{
  "n_layer": 9,
  "d_model": 128,
  "n_head": 4,
  "n_kv_head": 4,
  "head_dim": 32,
  "d_mlp": 256,
  "vocab_size": 5216,
  "activation": "bilinear",
  "norm": "rmsnorm",
  "norm_place": "pre",
  "norm_eps": 1e-06,
  "positions": "rope",
  "rope_base": 2450.0,
  "rope_fraction": 0.5,
  "qk_norm": true,
  "attn_scale": 0.313,
  "bias": "none",
  "tie_embeddings": true,
  "parallel_block": false,
  "extras": ["value embeddings", "short convolutions", "skips across layers", "capped logits"],
  "init": "uniform",
  "init_std_qkv": 0.0469,
  "init_std_o": 0.0,
  "init_std_up": 0.0469,
  "init_std_down": 0.0,
  "optimizer": "adam_variant",
  "lr": 0.00257,
  "beta1": 0.9,
  "weight_decay": 0.092,
  "lr_head": 0.0139,
  "warmup_steps": 395,
  "schedule": "cos",
  "final_lr_fraction": 0.1,
  "batch_tokens": 16384,
  "seq_len": 256,
  "doc_mask": true,
  "train_tokens": 91900000,
  "steps": 5610,
  "dataset": "wikipedia_en"
}
Each number is 128 + 32 x the weight over its row's rms, rounded and kept within 0 to 255. Layers, rows and columns count from 0. The size above them is the row's rms in percent of the matrix's.

# layer 4 attention value, 128x128, rms 0.0998, rows 84-98, columns 32-63
size [ 92  91 125  95  94  97 121 103  92  95  95  83  97 139  95]
[[146 132 104 116  72 131 167 119  88  95 135 132 101 139 180 142  74 116 174 141 183 163 151 194 139 111  98 156 149 136 174  87]
 [ 99 146 140 104 203 129  94 110 170 150  86  70 116 172  95 126 179 152  87 106 101 137 141 111  80 133  95 155  84 107 111 169]
 [127 109 178  80  85 135 103  96  82  87 147 173 102 108  83 149  97 105 139 137  48 113  79 156 103 101 182 137 125 103 179 141]
 [178 100  80 136  84 137 112 145 171 155 155 144 146 123 142 117 101 139 140 139 126 129  54 147 127 128 158  89 175 163 129 160]
 [126 189 160 139 113  45 122  75  59 173  51 137 123 139  93 114 162 153 143 159 121 176 133 168  80 132 106 124 135  90 108 195]
 [192 133 151 104 112 116 158 124 137  74 141 182 149 130 216 161 125 152 156 180 120 146 120 141 120 146  89 168 130 138 172 145]
 [144 133 118 124 114 143 155 148 135 155  66 143  96  79  94  99 127  90 104  79  89 147  88 120  54 176 163 146 136 123 130  84]
 [145  95 159 106 105 195 108 127 142 170  84  95  55 125 149 120 136 103 133 143 130 128 149 148 148 146 127 118 128 160 130 198]
 [ 95 155 192 162 151 139 128 171 137 101  74  97 144 152  51 114 139 168  84 134  67  97 119 124  98 193 118 113 110 100 133 142]
 [147 151 175 119 146 108 152 160  84 145  62 140  91 138 182 145 132  96 135 112 154 126 152 163 110 158  72 168 167 108 104 166]
 [107  88 152 156 122  74 118  76  92 167 153 131 120 121  65 186 131 127 155 159 132 126  77  92 150 128 143 144 124 111 169 110]
 [178 134  91  93 143 135  99 105 225  85 102 119 124 131 128  99 150 157 109  93  93 117 184 154 136 160 182 113 104 126 128 104]
 [150 166  87 175 125 132 135 137 112  95  71 114 169  66 115 142 109  82 146 123 173 130 110 150 148 130 115 133  79 136 123  99]
 [ 68  93 100 110 139 160 136  83 123 177 148 166 174 133 137  91 153 168 171 107 162 127 156  95 120 108  88  94 115 122 126 101]
 [118 152 159  56 125 119 148  99 124 136 114 128 108 142 126 106 145 130 110 144 126 147 161 154 138 135 156 121 134  79 146  78]]
# layer 4 attention output (transposed), 128x128, rms 0.0917, rows 84-97, columns 32-63
size [ 90  98 113  93  97 100 119 105  98  98 102  91  91 127]
[[142 117 154 126 192 126 149 140 148 146  69 137 119  93  95 110 200 121 112 107 100  85 112  70 108  73 197 125 124 120 120 192]
 [ 82 156  94 106  43 106 120 123 152 124 153 116 168 130 193 141 108 121 144 164 147  99 105 160 157 135 107  40 148 142 130 106]
 [131 118 171 141 163 140  66 152 136 144 109 119 140 139 140 111 154 137 121  73 153 166 132 123 175 134 178 120 129 124 162 173]
 [199 161 109 148 199 135 100 184  86 154  71 106 156 101 127 163 134 120 147 152 151 192 161 164 119 172 151 156  86 107 154 140]
 [147  52 148 168 147 156 143 140  85  94  88 133 161 123 142 168 119  90 128  90 175 129 114  85 129 136 168  89 139 130  83 128]
 [131 134 151 115 185 150 155 104 128 168  60 139 120 117 106 155 163 100 106  76 114 127  85 139 105 134 164 101 116 129 132 170]
 [111 104  96 161 133 158  87 112  86 164 104 118 126 135 121  67  92  74 183 101 137 153  95 106  85 168 134 138 138  89 120  91]
 [107 160 136 108 178  91 136 126 103 161  45 121 160 123 165 130 102 194 116  90 156 138  95 133  81 148 186 102 132 128 168 112]
 [106 119 107 117  71 123 127  90 132 136 185 120 127 167 184 129 108 133 130 171 164 104 130 178 154 105 106  70 178 127 146 106]
 [ 96  92 120 160 111  98 149  70 133 105  88 133 158 130 110 146 155 114 149  91 144 123  94  52 157  71 199 117 131 143 129 106]
 [157 131 167  98 115 140  42 155 123 113 143 124 109 123 137  69 104  95 149 135 156 202 175 123 115 150 116 178 130 140 130 105]
 [111 166 153 135 117 119 129 117 124 144 184 110  88 145 138 168  73 120 142 122 114 129  95 119  95 150 130 125 153  97 111 118]
 [ 83 169 152 126 124 144 119 138 182 127 178 125  76 140  90 166 134  84 110 160  92 146 133  99 119 149 113 124  89 147 149 153]
 [145 167 129 174 139  64 140 107 180  83 123 138 173 125 160 136 176 144 147  99  69 113 119 132 104  96  83 160 135 104 132 112]]
# layer 4 attention query, 128x128, rms 0.102, rows 96-127, columns 32-63
size [104  95  99  93  88  85  99  91  93 106  97 102  99 105 106  89 104 102 115  97 108 109 104 103 107  95 102 128  91 103  95  94]
[[121 116 110 123 170 171  91 164 117  96 166 107 156 145  93 145 137  90 121 128 185 127 201 153 159 145 137 128 103 134 159 153]
 [162  92 107 128 150 175 108 150 154 133 185 141 130 127  97  94 186 110 150 148 178 104 153 126 171 126 132 123 129 124 101 172]
 [ 90 140 112 139 144 157  94 141  82  51 188 102 165 151 112 169 158 108  90  83 158 123 165 157 201 159 140  97  89 150 161 133]
 [172 130 118  72 190 136 141 119 117 143 167 141 170  83 143  84 121 106 152 184 160 124 114 125 155 168 130 122 128 107 105 132]
 [106 111  94 142 127 144  84 155 119  77 150  85 155 166  93 189 135 127  79  92 106 105 167 162 154 146  95 132  96 158 166 117]
 [192 139 125 151 182  99 169 124 104 182 133 165 136  98 122  82 123 139 158 176 148 145 123 128 133 153 134 111 138 132  91 132]
 [154 138  90 104 159 135 113 110 186 149 143 196 156 100 120 109  95  74 153 145 146 120 112  98 118 172  82 138 116 102  98  89]
 [211 150 150 151 178 105 176 106 168 173  86 164  98 132 142  77  66 163 127 173 114 118  82 122 122 162 121 123 128 140 106 104]
 [193 120 148 135 163 111 110  98 123 130 102 144 141 102 109  88  91 145 125 164 133 107 169 121 129 148 156  96 149 107  89  97]
 [183 117 143 128 155 109 140 147 128 180  87 172 107 107 126  73 114 146 185 170 167 120 154 113  99 144 156 114 198 123 106 137]
 [ 77 167 165 109 103 149  87  99 115 146 129 127  94 161  92 152 156 123 139 110 157 193 121 123  86 121  65 113 119 102 161 164]
 [148 173 173 109 165  71 119 125 137 147 152 152 127  86 127 140 202 129 183 204 107 165  68  73  87 113 156 207  94  72 154 161]
 [116 114 149 171 117 125 172 169  76  82 114 131 133 136  40 148 145  91 111 123 196 110 123 171  98  97  83  89 138 137 110 197]
 [147 109 122 120 147 118 143 131 199 183 179  91 145 118 149 138 140  97 117 205 123 149 151 133 173 148 119 207  75 137 115 173]
 [136 125 184 148 134  79 149 152 136  97  93  99 103 113 148 174 157  99  91 144 141 115 102 178 127 140 128 122  56 136 135 117]
 [ 88 131 120 117 147  36 136 132 110 141 132 135 121 129  82 150 123 149 110 169 145 123 124 100 127 142 146  79 147 113 134 172]
 [139 125 128 116 124  92 102 104 150 170 101 160 108 103 105 111 111 150 161 172 120 125  76 123 112 163 142 145 144 125 167 147]
 [150 166 141 139 140 169 169 192 173 123 158 103 196 142  96 164 134 111  74 184 103  91 204 122 183 212 131 116 100 120 146  96]
 [127 102 119 132 146 126 142 107 138 139 149 136 114 156 106 158  90 170 139 148  79 172 160 115  83  90 130 135 107 123 118  94]
 [148 164 143  84 141  99 144 119 127 154 137 133 135  91 153  74 108 208 115 131  73 127 125 100 171  97 154 187 161 104 112 110]
 [ 96 180 175 137 136  91 111 164  66 124 150  57 142  89 122 176 170 118 109 135 116 105  81 171 174 165 158 129 103  58 184 156]
 [ 99 178 138 142 109  91  90 199 119  42 114 134  95  91  67  86 129 101 116 115 116 143 106 153  76 158 107  94 107  94 109 157]
 [ 74 111 152 115 158 155  55  80 162 137 134 107 182 103  96 103 176 109  71 130 103 161  66 103 136 135 146 125  76 159 118 142]
 [103 150 124 103  85 126 138 126 181 139 117 127  96  86 133 135 147  95 131 122  53 112 109 179 144 107 120 152  59 130 111 133]
 [ 80 141 119 137  82 143  82 152 167  67  97 133 131 107  96 183 108  47 112 167  91 118  99 181 125 120 100 139  55 139 106 142]
 [105 112 128 135 164 117  98 143 169 157 135 173  71 119 110 136 149  74  99 142 134 128  98 129  86 146 111 123 131 111 105 164]
 [130 107  72 134  87 139 130 140 122 106  91 131  81 164 142  96 100  92 117  98 121 117  88 170 132  67  91 145 112 120 163  45]
 [117 110 148 153  85 139 128 111 104 101  75  99 171 169 212 108 144 114  98  90  98  84 109 136 153 135 146  81  74 168  77  89]
 [133 132 113  72 152 134 125 137 109  84 165  88 165 155  69 149 135 101 170 120 128 157 156 104 107 183 155 111  99 140 188 118]
 [ 54 109 154 106 136  84 149 100 123 124 136 162 140  72 184 184  97 158 117 134 107 148 109 138 163 144  43 175 112 108 123 120]
 [ 70 149  98 150 179 144 147 136 130 172 111  92 136 119 133 103  99 146  49 127 136 114 171 139 175 182  78 112 128 146 134 124]
 [123 135 114 129 127 119 134 145 154 180 182 165  95 112 171 109 113 101 104 101 103 148 187 116 156 151  65 126 146 153 142 153]]
# layer 4 attention key, 128x128, rms 0.0968, rows 96-127, columns 32-63
size [ 95 122 104  96 101  98  91  98 108 105  81 104  94 100 108  88  78  96 100  96  98  98 112  94  99  98 100  91 114 105  99  93]
[[ 91 115 146  91 143  70 119 131 146 144 115 195  94 124 156 130 151 142 104 171 148 125 144 129 164 113 132 162 156 145 164 144]
 [ 87 130 129 156 114 140  89 137 133  85 185 109 114 127 109 172 200 135 107  81 159 110 128 126 162 140 105 124 120 153 162 153]
 [ 81 127 131 126 123 104 116 127 102 116  93 145 105 137 140 165 156 146 102  94 180 133 140 139 141 133 108 135 132 147 187 132]
 [ 84 113  77 136 100 127  86 125  85 102 135  74 117 106 104 147 144  84 131  69 196 117 103 178 139 132  65 134 123 146 134 189]
 [ 82 127 110 101 118 105  79 134 103 124 127 122  92 132 156 171 176 145  69 102 182 127 132 141 171 120  63 137 113 121 164 131]
 [161 116 141 156 105 153 128 213 116 151 124  82 145 131 107  77  92  87 165 146 105  93 113 145  55 151 155 135 139 133  53 163]
 [189 142  63 119 123 116 141 110 178 185 163  79 146  82 134  98 139 110 141 186 107 100 165 138 161 164 101 157 128 119  56 142]
 [183 142 101 161 120 191 158 133 149 114 152 153 126 148 123 104  52  84 181 173 113 100 151 129  86 137 112 144 127 118  78 118]
 [179 159 124 142 109 148 153 119 150 138 125 113 162 140  92 119  80 123 168 163 135 123 106 144 101 161 155 106 141 107  75 122]
 [156  98 117 155  80 148 131 153 150 147 109 126 132 119 119  66  99  77 168 162 116 122 102 120  87 124 137 118 154 112  59 137]
 [102 105 168 104 170 131 132 113 108 173  94 132 113 109  99 125 127 117 129 161 112 172 150 124  98 136 157 143 168 103 101 144]
 [135 155 148  91 168 115  83 126 148 157 165 141 124  96 105  95 129 187 190 194 145 132 113  58 149 152 157 164 129 109  89 158]
 [160 101 190 135 120 161 103 122 120 117 161 125 133 129 126 185 132 148  91 144  86 132 148 168 146  93 132 166 177 112 152 106]
 [ 96 161 114 145 168 135 167  89 117 103  84 155 132  98 139 135 114 174 106 144 177 153 100  63 131  98 162 179 178 114 115 124]
 [123  85 110 100 125 188  55  87 108 116 175 187 135 148 158 114  75 108 138 129 161 115 153 121 139  77  79 173 190 109 144 119]
 [125 136 134  98  91  94 142 113 111 117 127 170 113 111  67 140 110 163 124 210 147 138  93 101 110 160 104 107 118 122 119  78]
 [132  89  86 148 157 118 127  81 123 139 122 163  94  97 129 134  94 205 158 178 193 104 174 129 119 202 158  89 167 175 159 148]
 [104  45 134 137 120 149 149 104 151 102 173 198 130 133 165 127  82 179  49 127 121 111 116 146 172 176 150 120 106 147 130 119]
 [136 114 118  95 151 136 125 169  95  90 103 116 130 119 157 100 195 106 133 118 132  74  97 141 110 124 144 191 136 123 185 121]
 [ 92 172 202  97 157 124  86 171 133 134 163 162 143 125 116 126 154 131 126 123 164 102 117  58 134 163 203  72 114 110 176 128]
 [132 134 153 150 140 131 109  84 163 122 192 135 164 122  57 179  93 184 107 142  64 124 162 109 145 143 189 142 110 111 111  72]
 [171  78  78  65  97 107 174  64 151 190 134 155 147 103 157  79 102 140 199 191 132 135 165 113 150  97 114 122 140 157 108 124]
 [167 166 147  78 126  96 187 173 118  78 129 130 124 174 107 124 117 115 183 150 157 117  67 151 159 115 122 148 152  99 142 140]
 [115  79 105 106 150 137 147 119  87 156 158 139 110 224 107 127 150 118 139 125 164 136 155  80 118 101 118  92 158 144  91 124]
 [155  80 120  55 158 100 175 120 140 175 124 149  99  93 172  73 123 185 153 151 115 127 107 114  96  93 154 152 176 125  89 134]
 [141 114 141 138 147 142 146 161 147 121 152  76  68 184 153 127 171  65  53 145  94 170 121 101 107 185  73 161 117 116 136 178]
 [ 81 132 105  86 129 103 166  91  79 126  61 107 151 119 140 143 135  56 170 149 123 115 104 149  98  64 200 163 189 100 154 154]
 [145 146  96 143 134 108 156 128 114 135 144 111 110 155 130 111 109 102 191 147 170  99 174 150 179 168  81 132 124 103 113 107]
 [155 172 120 125 122 159 162  95 137 199  91 195 137 157 211  65  93 143 111 140 102  96 118 127 107 109 100 120 111 130  97 109]
 [147 173 176 161 129 141 115 176 152 118 165 154 115 140  97  78 186 100 112  88 106 102 143 120 112 163 242  94 154 123 119 102]
 [118  66 107 140 101 111 149 127 139 127 178 170 148 113 147 146 117 120  99 124  94 111 164 152 163 114  85 129 132 176 140 118]
 [117 128  79 127 100 136  99 109 156 137  86 133  85  79 121 100 100 105 167 189  81 147 246 109  94 126 107  63 117 158 160 157]]